From a checkpoint of a small transformer trained on Wikipedia: 3 heads of 128, biases on query, key and value.
Each number is 128 + 24 x the weight over its row's rms, rounded and kept within 0 to 255. Layers, rows and columns count from 0. The size above them is the row's rms in percent of the matrix's.

# layer 12 MLP down (transposed), 1024x256, rms 0.0526, rows 435-447, columns 0-127
size [ 96  99  99  94 102  99 106 105 100  95  97  96  99]
[[143  98 139 108 140 119 132  87 132 150  79 166 167 137  89 150 155 132  85 146 139 105 124 132 136 106  98 124 148 186 102 115 127 110 144 144 131 129 138 145 128 140 118 159 135 134 135 104 117 111  86 150 132 139 164  99 125 127 152 108 151 120 119 131 142 142 109 126 102 118  84 137 138 177  75 126 109 127 138 172 165 112 119 110 130 130  93 132 128 142 141 124 116 160 149 150 105 108 128 151 141 111  66 136 117 129  79  98 164 167 113 128 111 147  93 101 187 164 148 144 150 149  99 132 119 121 104 174]
 [144 144 125 155 107  73 103 136 143 152 183 137 141  74 164 139 114 160 104 132 136 131 107 123 132 115 124 106 126 140 112  86  98 174 110 145 138 118 130 104 141 144 148 116 151 163 116 132 113 133 135 128 148 106 150 147 105  86 170 111  89 101 111 164 152 112 151 163 101 144 161 127 122 142 134 117  97 110 143 145 119 142 105 129 172 111  86 100 145 154 123 120 141 128 117 107 113 121 134 117 117  92 140 182 112 121 142 168 153 122 137 112 109 138 140 153 132 102 126 149 178  85  68 144 173  91 164  98]
 [107  82 109 172 165 129 159 118 127 126 131 119 101 126 168  92 148 148 122 132 107 106 128  76 129 143 148 155 146 139 115 140 122 110 162  95 111 126 154 162 141  55  95 127 141 139 108 132 137 120 145 103  83 152 126 147 131 170 155 103 146 143 141 130 130 120 171 126 137 114  78 120 148 156  73 157 165 115  76  91 126 106 110 164 143 127 157  95 139 117 118 111 140  98 141 154 153 111 108 142 121 140  79  98 100 103 103  72 140 107 160 133 146 159 126 102 115 129 105 127 165 105 158 137 135 136 157 121]
 [129  88 144 108 178 106 139  95 151 169 100 109 144 121  97 138 145 101 123 124  91 121 114  82 152 127 127 104 140 112  95 142 124 126 185 160 170 156 121 107 123 147 147 126 108 178 123 148 122 132 154 147 109 108 152 107 106 135 145 150 116 102 146 147  84  83 113 149 110 134 106 183 142 160 110 156 149 151 114 102 169  94 137  89 142 100 151  94 134 119 122 147 111 105 170 130 123 129 138 134 150 165 147 138 151 140 156 146  91 199 147 144 113 134 119 130 148 196  62 124 128  87 110 131 148 153 128 150]
 [ 94 161 105 102  80 151 131 122 113 115 169 146 109 128 121 150 121 130 179 140 135 149 112 141 162 121 103 103 157 135 145  90 181 109 152 158 166 105 143 134 135 104 151 131  92 135 145 102  91 125 164 108 107 136  92 109 101 199 132 145 117  98  86  98  81 149 133 133 117 152 123 121 102 141 141 138 136 148 111 116 133 107 110 140 144 116 116 163 117 129 103 122 135 172 125 123  77 130 121 109 148 132 166 114 137 165 133 109 119 137 143 110 137 134 106 101 124  98 164 117 139 153 116 132 161  93 132 107]
 [107 105 162 176 126 137 139 165 143  87 101 143 137 151 130 144 134  95 140 107 141  94 130 115 106 149 165 138 146 127 110 136 150 172 127 139  86 142 103 112 201 115 104 135 128 111 108  78 151 139 107  96 158 138 130 126 127 153 102 154 100 137 135 147 161 108  81 140 104 133 134  97 140 127 145 112 141 130 142 131 115 139 179 156 124  93 117 137 145 108 145 134 108 123 147 141 123 134 151 120 135 125 152 101 151 100 112 158 154 118 134 151  88 130 123 146  56 108 118 143 169 172 206 119 125 137  70 131]
 [124 172 110 165 112 157 141 132 124  94 154 186 113 109 113 110  76 124 137 125 106 189 138 132 109 105  98 119 151 115 155 112 102 141 166 154 132 155 116 125 179 104 147 142 169 155 125 141 116 111 135 118 129 124 118 124 147  60 132 132 141 129 155 136 157 186 150 120 142 143 107 141 104 132 146 143 124 122  95  95 143 104 136 133 157 132 148 100 140 135 138 123 124  95  83  90 117 178 107 108 104 152 127 168 148 141 177 159 162  85 124 122 123  96 156  97 111  92 120 123 116 122 122 148 127 137 121 141]
 [163 120  64 124 125 145 142 138 106 171  98 130 129 109 138 148 119 115 131 128 151 115 136 128 102 116 179  90 119 147 119 134 131 119 102 157 101 139 131 138 162 111 128 163 113 119 108 127  99 162 101 119 125 104 134 105 142 118 105 128 125 147 122 102 145 108 122 107 121 145 159 108 127 129 161 109 118 100 121 129  83 116 144 142 106 131 130  81 123 106 155 151 144 150  74 154 123  71 109  85 132 134 151 110 136 143 162 100 129 112 113 146 140 118  91 155 119 117 154 181 106 145 121 102 125 132  75 108]
 [140 108 152 175 120 146 118 134 164 144 117 128  83 155 140 130 110 109 116 152 138 118 158 109 125 117 124 136 157 145 169 104  99 146  77 120 122 117 139 108 127 126 145  93 130 155 120 133 108 131 134 125  99 119 128 132 108 139 172  91 118 128 131 153 106 109 141 140  89 133  82 162 131  94 170  75 121 146 129 172 120  92 169 104 126 122 100  96 119 115 140 179 145  80  91  90  78 140 170 146 104 155 155 139 146 129 138 162  89 130 121 135 170  82 126 153  89 124 130  80 109 112 113 132  96 134 116 174]
 [129 103 108 107 111 123 101 125 145  81 126 148 149 127 159 150 132 125 167 124 132 123 129 120 114 143 130 105 153 111  78 144 147 103 111 136 169 172 147 116 144 141 127 111 110 116 111 145 124 123  99 152 148  90 165 121 136 128  84 129 173 122 113 123 117 144  96 124 168 120 132 103 122 116 133 169 111 129 150 115 123 152 142  85 131 127 130 132 134 107  98 157 127 148 139 126 136 122 169 157 117 104 106 102 119 141 126 110 123 150 133 144 138 153 139 148 137 111 124 104 123 150 128 155 111 157 115 162]
 [132 125 130 121 110  94 147 140 158 117 161 114 147 158 121 147 144 132 160  63 108 122 105  91 148 126  82 145 110 163 121 114 151 150 140 136 107 135 147 179 131 139 136 165 153 113 136 153 106 157 135  85 167 108 144 143 132 112 121 158 139 170 131  86 156 111 131 106 160 110 139 129 120 117  91 141 157 166 150 125 134 116 123 110  98 119 114 134 163 146 144 136 170 166 110 175 159 135 137 138 193  99 133 144 103 167 186 139 132 104  91 124 149 163 107 135 158 162  89 118  90 136 134  96  95 144 148 122]
 [ 87  89 122 166 117 124 124 116 141 129 121 127 137 115 135 148 144 102 111  75 137 169 165 138 108 119 168 127 133 146 101 135 105 166 168 161 128 149 166 135 123 121 119 129 151 141 147 180 153 111 122  97 117 109 110 124 131 130 167 109 139 128 165 116 173 110  88 129 157 102 113 142 163 125  71 147 126  92 145  99 136 148 151 139 113  92 105 143 141 126 174 124 117  76  87 124 141 108 166 158 150 143 125 130 150 164 170 156 125 158 122  82 108 173 150 166 108 143  71  71  94 117 152 111 115 138 120 120]
 [118 140 106 137 134 114 116 103 122 121 186 128 107 150 130 159 130 134 146  89 111 145  90 109 136 136 104 144 122 158 105 161  78 142 135 116 158 161 171 107 125 129  95 131 113 132 158 156 104  94 174 128 143  88 107 134 134 130 142 106  79 176 141 154 147 120 147 141 122 140  93 129 113 119 132 180 117 101 112 120 124 141 140 151 153 174 125 166 139 107 144  87  91  98 150 144  96 136 102 130 105 103 118 117 114 118 143 138 119 149 160 145 101  87 137 107 135 131 136 147 122 160 130 141  88 179 159 135]]
# layer 12 MLP up, 1024x256, rms 0.0526, rows 436-447, columns 0-127
size [ 98  96  92  98 103 101  98  99  99 100  98  99]
[[137 128 151 130 134 151 104 123 114 185 109 158  79 101 111 163 147  63 110 130 124 117 131 120 135 153  94 122 140 140 114 148 157  88 146 134 134 124 177 144 137 141  92 112 118 122 163 147 148 161  71 134 157 123 134  85 133 128 166 155 176 120 146 120 149 123 122 178 115  89 116 110 104 129 141 143 143 160 106 127 172 162 123 130 158 140 111 154  89  71  96 118 105 116  81 107 147 145 115 176 142 153 110 121 130 141  77 162 122 107 106 116 131 135 131 171 117 109 157 101 150 142  92 106 117 137 114 145]
 [118 110 129 116 116 119  77  87 101 123  90 143 151 107 102 172  89 137 129 106  87  92 143 161 106  94 156 121 113 119 145 116  88 111 104 151 164 142  98 148 144 201 180  98 134 167 137 121 141 105 135  56 138 156 163  94 118 161  93 135 120 135 130 150 107 123 108 123 146 150 105 137 137 111 100 103  86 159  90 151 139 155 134 150  65 107 124 140 117 160 129  90  90  97 141 133 105 113  72 105  95 134 128 136 144 152 107 150 144 123 118  94 142 136 149 129 113 111 138  96 115 111  97 159 143 112 110 117]
 [ 92 158 106 124 136 130 105 148 123 155 110 140 105 125  92  97 142 122 114 100 137 109 152 146 116 156 133 105 107 118 112 136 123 153 159 173 108 108 128 104 113 105  97 127 128 159 143 147 188 157 118 145 124 154 114 161 135 150 101 156 170 110 159 114 152 162 102 143 120 139 161 128  91 150  88 135 124 131 158 135 105  99 137 122 127 132  90 148 106 113 130 122  69  85 134 115 143 190 118 156 155 161 135 137  77  97 106 111 125 131 123 107 144  98 171 114 136 127 132 156 167 107 119 108 126 100 116  87]
 [116 133 123 127 106 129  98 154  94 142 123 115 142 174 122 106  96 131 127 106 163 107  95 108 158 181 142 114 134 130 141 167 161  97 149  65 155 111 167 117 105 118 148 143 117 142 138 110 140  87 118 154 115 132 110 110 154 109 134 137 103 183 174 173 137 131 160 112  91 133 174 126 142 185 158 105 144  76 143 140 153 103 135 107 119 146 105 148  98  98 170 112 151 132 154 150 146 135 134  99 108 121 114 158  89 121 136 135 133 131 126 159 113 136 120 149 122 162 112 150  95  65 113 143 101 125 148 130]
 [ 92 144 155  97 129  96 127 117  60 139  94 162 105 115 124 113 128 155  95 186 127 116  73 161 112 114  83 114 107 104 129 120 128 172 172  80  99 150 111 138 103 161 128 154 152 132 156 150 131  73 136 114 126 113 149 118 160 119  91 119 150 146 126  88 128 142  76 126  92 104 119 144  98 134  95 168 139 110 112 121  97 141 157 145 118 146 131 131 130 148  84 139 111 179 135 176 112 153  77 155 113 104 110 125 150 128 121 132  91 103 148 187 125 114 172 150 100 168 127 118 119 135 106 145  90 165 168 149]
 [106 123  97 115 119 143 131  99 112 141 125 187 108 156 101 129 173 116 139 110 130 151 163  99 133 142 156 130  72 108 122 109 119  83 148 163 133 162 149 134 131 113 135 118  82 119 168 133 118  77  58 107  94 129 125  95 127 108  90 104 143 150 141 126 152 151 147 107  77 159 178 130 128 107 118 103 159 140 124 102 100 113 139  89 151 107 146 168 127 162 115 164 118 118 127 167 139  86 126 145 103 120 122 104 129 151 134 140 134 137 127 151 111 144 113  87 127  94 130  97 110  87 151 145 159 136 119 129]
 [148 120 172 142 109 127 110 144  81 139  82 101 139 102 127 135 101 136 126 133 137 129 140 181 131 133 152 118 126 131 104 160 165 121 115 114 147  96 135 137 106 108  89 153 129 143 112 165 129 149 133 141 149  90 138 162 119 111 150 107 126 118 126 135 104 146 145 137 142 108 129 120 146 101 120 167 109 171  95 105 175 158 130 125 141 151 159 131 119 116 102 135 165 118 136 169 130 117  90 128  99 119 104 128 152 121  92 135 125 126  88  68 145  77 104 135 121 152 191  84 126  95 120 117 164 132 104 108]
 [122  87 103 121 141 134 130 135 128 115 129 132 163 105 133 133 152 146 117 153 135 144 155 111 152 127 109 150 163  98  89 121 171  96 132 142 120 112 132 137 148 147 143 122 104 160  63 129 123 148  92 115 106 117  98 112 149 153  94  94 109 132 142 126 121 111 131 142 151  65 128 124 120 159 190 129 155 128 111 115 152 121 163 185 103 121 114 140 154  91 134 113 124  97 107 104 104 131 124 129 104 129 138 135 105  81  99 157 122 100  99 148 156 121  94  98 114 160 114 135 128 103  62 144 121 179  73 134]
 [114 106 145 130  91 127  97 149  98 138 144 117 136 123 115 136  93 151 128 109 163 108 140  96 123 156 148 155  79 115 126 152 149 140 102 128 145 114  89 147 136 119 129 151 124 150 106 155 142 113 154 127 156 145 147 141  89 147 125 134  56 133 145 119 152  99 113  99 131 122  93 112 147 101 148 112 126 130 127 142 134 124 156 131 130 105  91 107 134  98 136  88 128 124 100 114 118 171 115 110 126 171 142 129 116 156 154 143 151 129  95 147 116 127 139 177 127 148 158 104 123 113 104 116 175 185 132  86]
 [130  85 123  95 127  90 128 141 108 129 134 101  96 110 171  93 109 140 129 126 134 115 125 123 130 172 129  61 117 108 163 188 178 108 120 124 142 101 146  80  83 200 127 169 110 156 117  76 168 131 123  90 122 110 144 141 113 124 127 161 120 145 122  93 145 159 146 146 109 145 110 133 147  87 136 169 100 122 111 137 141 113 151 153 137 162 117  75 164 120 116  97 121 134 145 179 113  67 120 132 172 118 128 123 156  93 115 102 139  84 153 127 101 116 150 147 161 129 122 160 119 103 114 105 140 102 110 158]
 [ 98 137 135 110 128  97  88 102 152  89 135 107  75 127 117 108 145 133 103 122 113 111 132 109 123 118 116 101 124 180 108 161  98 112 136  98 132  77  77 130 110 107  94 100  67 112 111  84 109 138 106 128 100 114 134 143  83 135 113 147 128 130 127  67  90 197 119 143 144 134 138 118 188 133 118 174 173 125 120 131 150 100 144  95 181 156 114 108 165 136 138 153 102 109 140 147 122 125  87 149 112 140 119  98 127 142 109 130 158 127 133 156 131 112 113  93 159 148 151 125 120 132 138  95 105  89 154 113]
 [157 141 103 111  87  75 133 140 136  87 158 111 141 127 138 153 157 117 155 136 120 137 144 116 149 132 100 156 168 138 130 129 118  89 117 111 102 139 127 178 120 117 127 121 174 136 105 101 111  79 113 134 142 120 108 153 135 119 179 146 185 110 131 149 150 119 135  82 166 113 130 115 118 155 130 150 100 131 154  92  84 138 106 148 118 151 121  98 153 136 120  92 161 176 153  91 106 129 113 158 128 164 141 164 144 143 145  83 181 124 151 119 111 137 131 141 110 152 109 120  86 133 110 131 152 132  89 153]]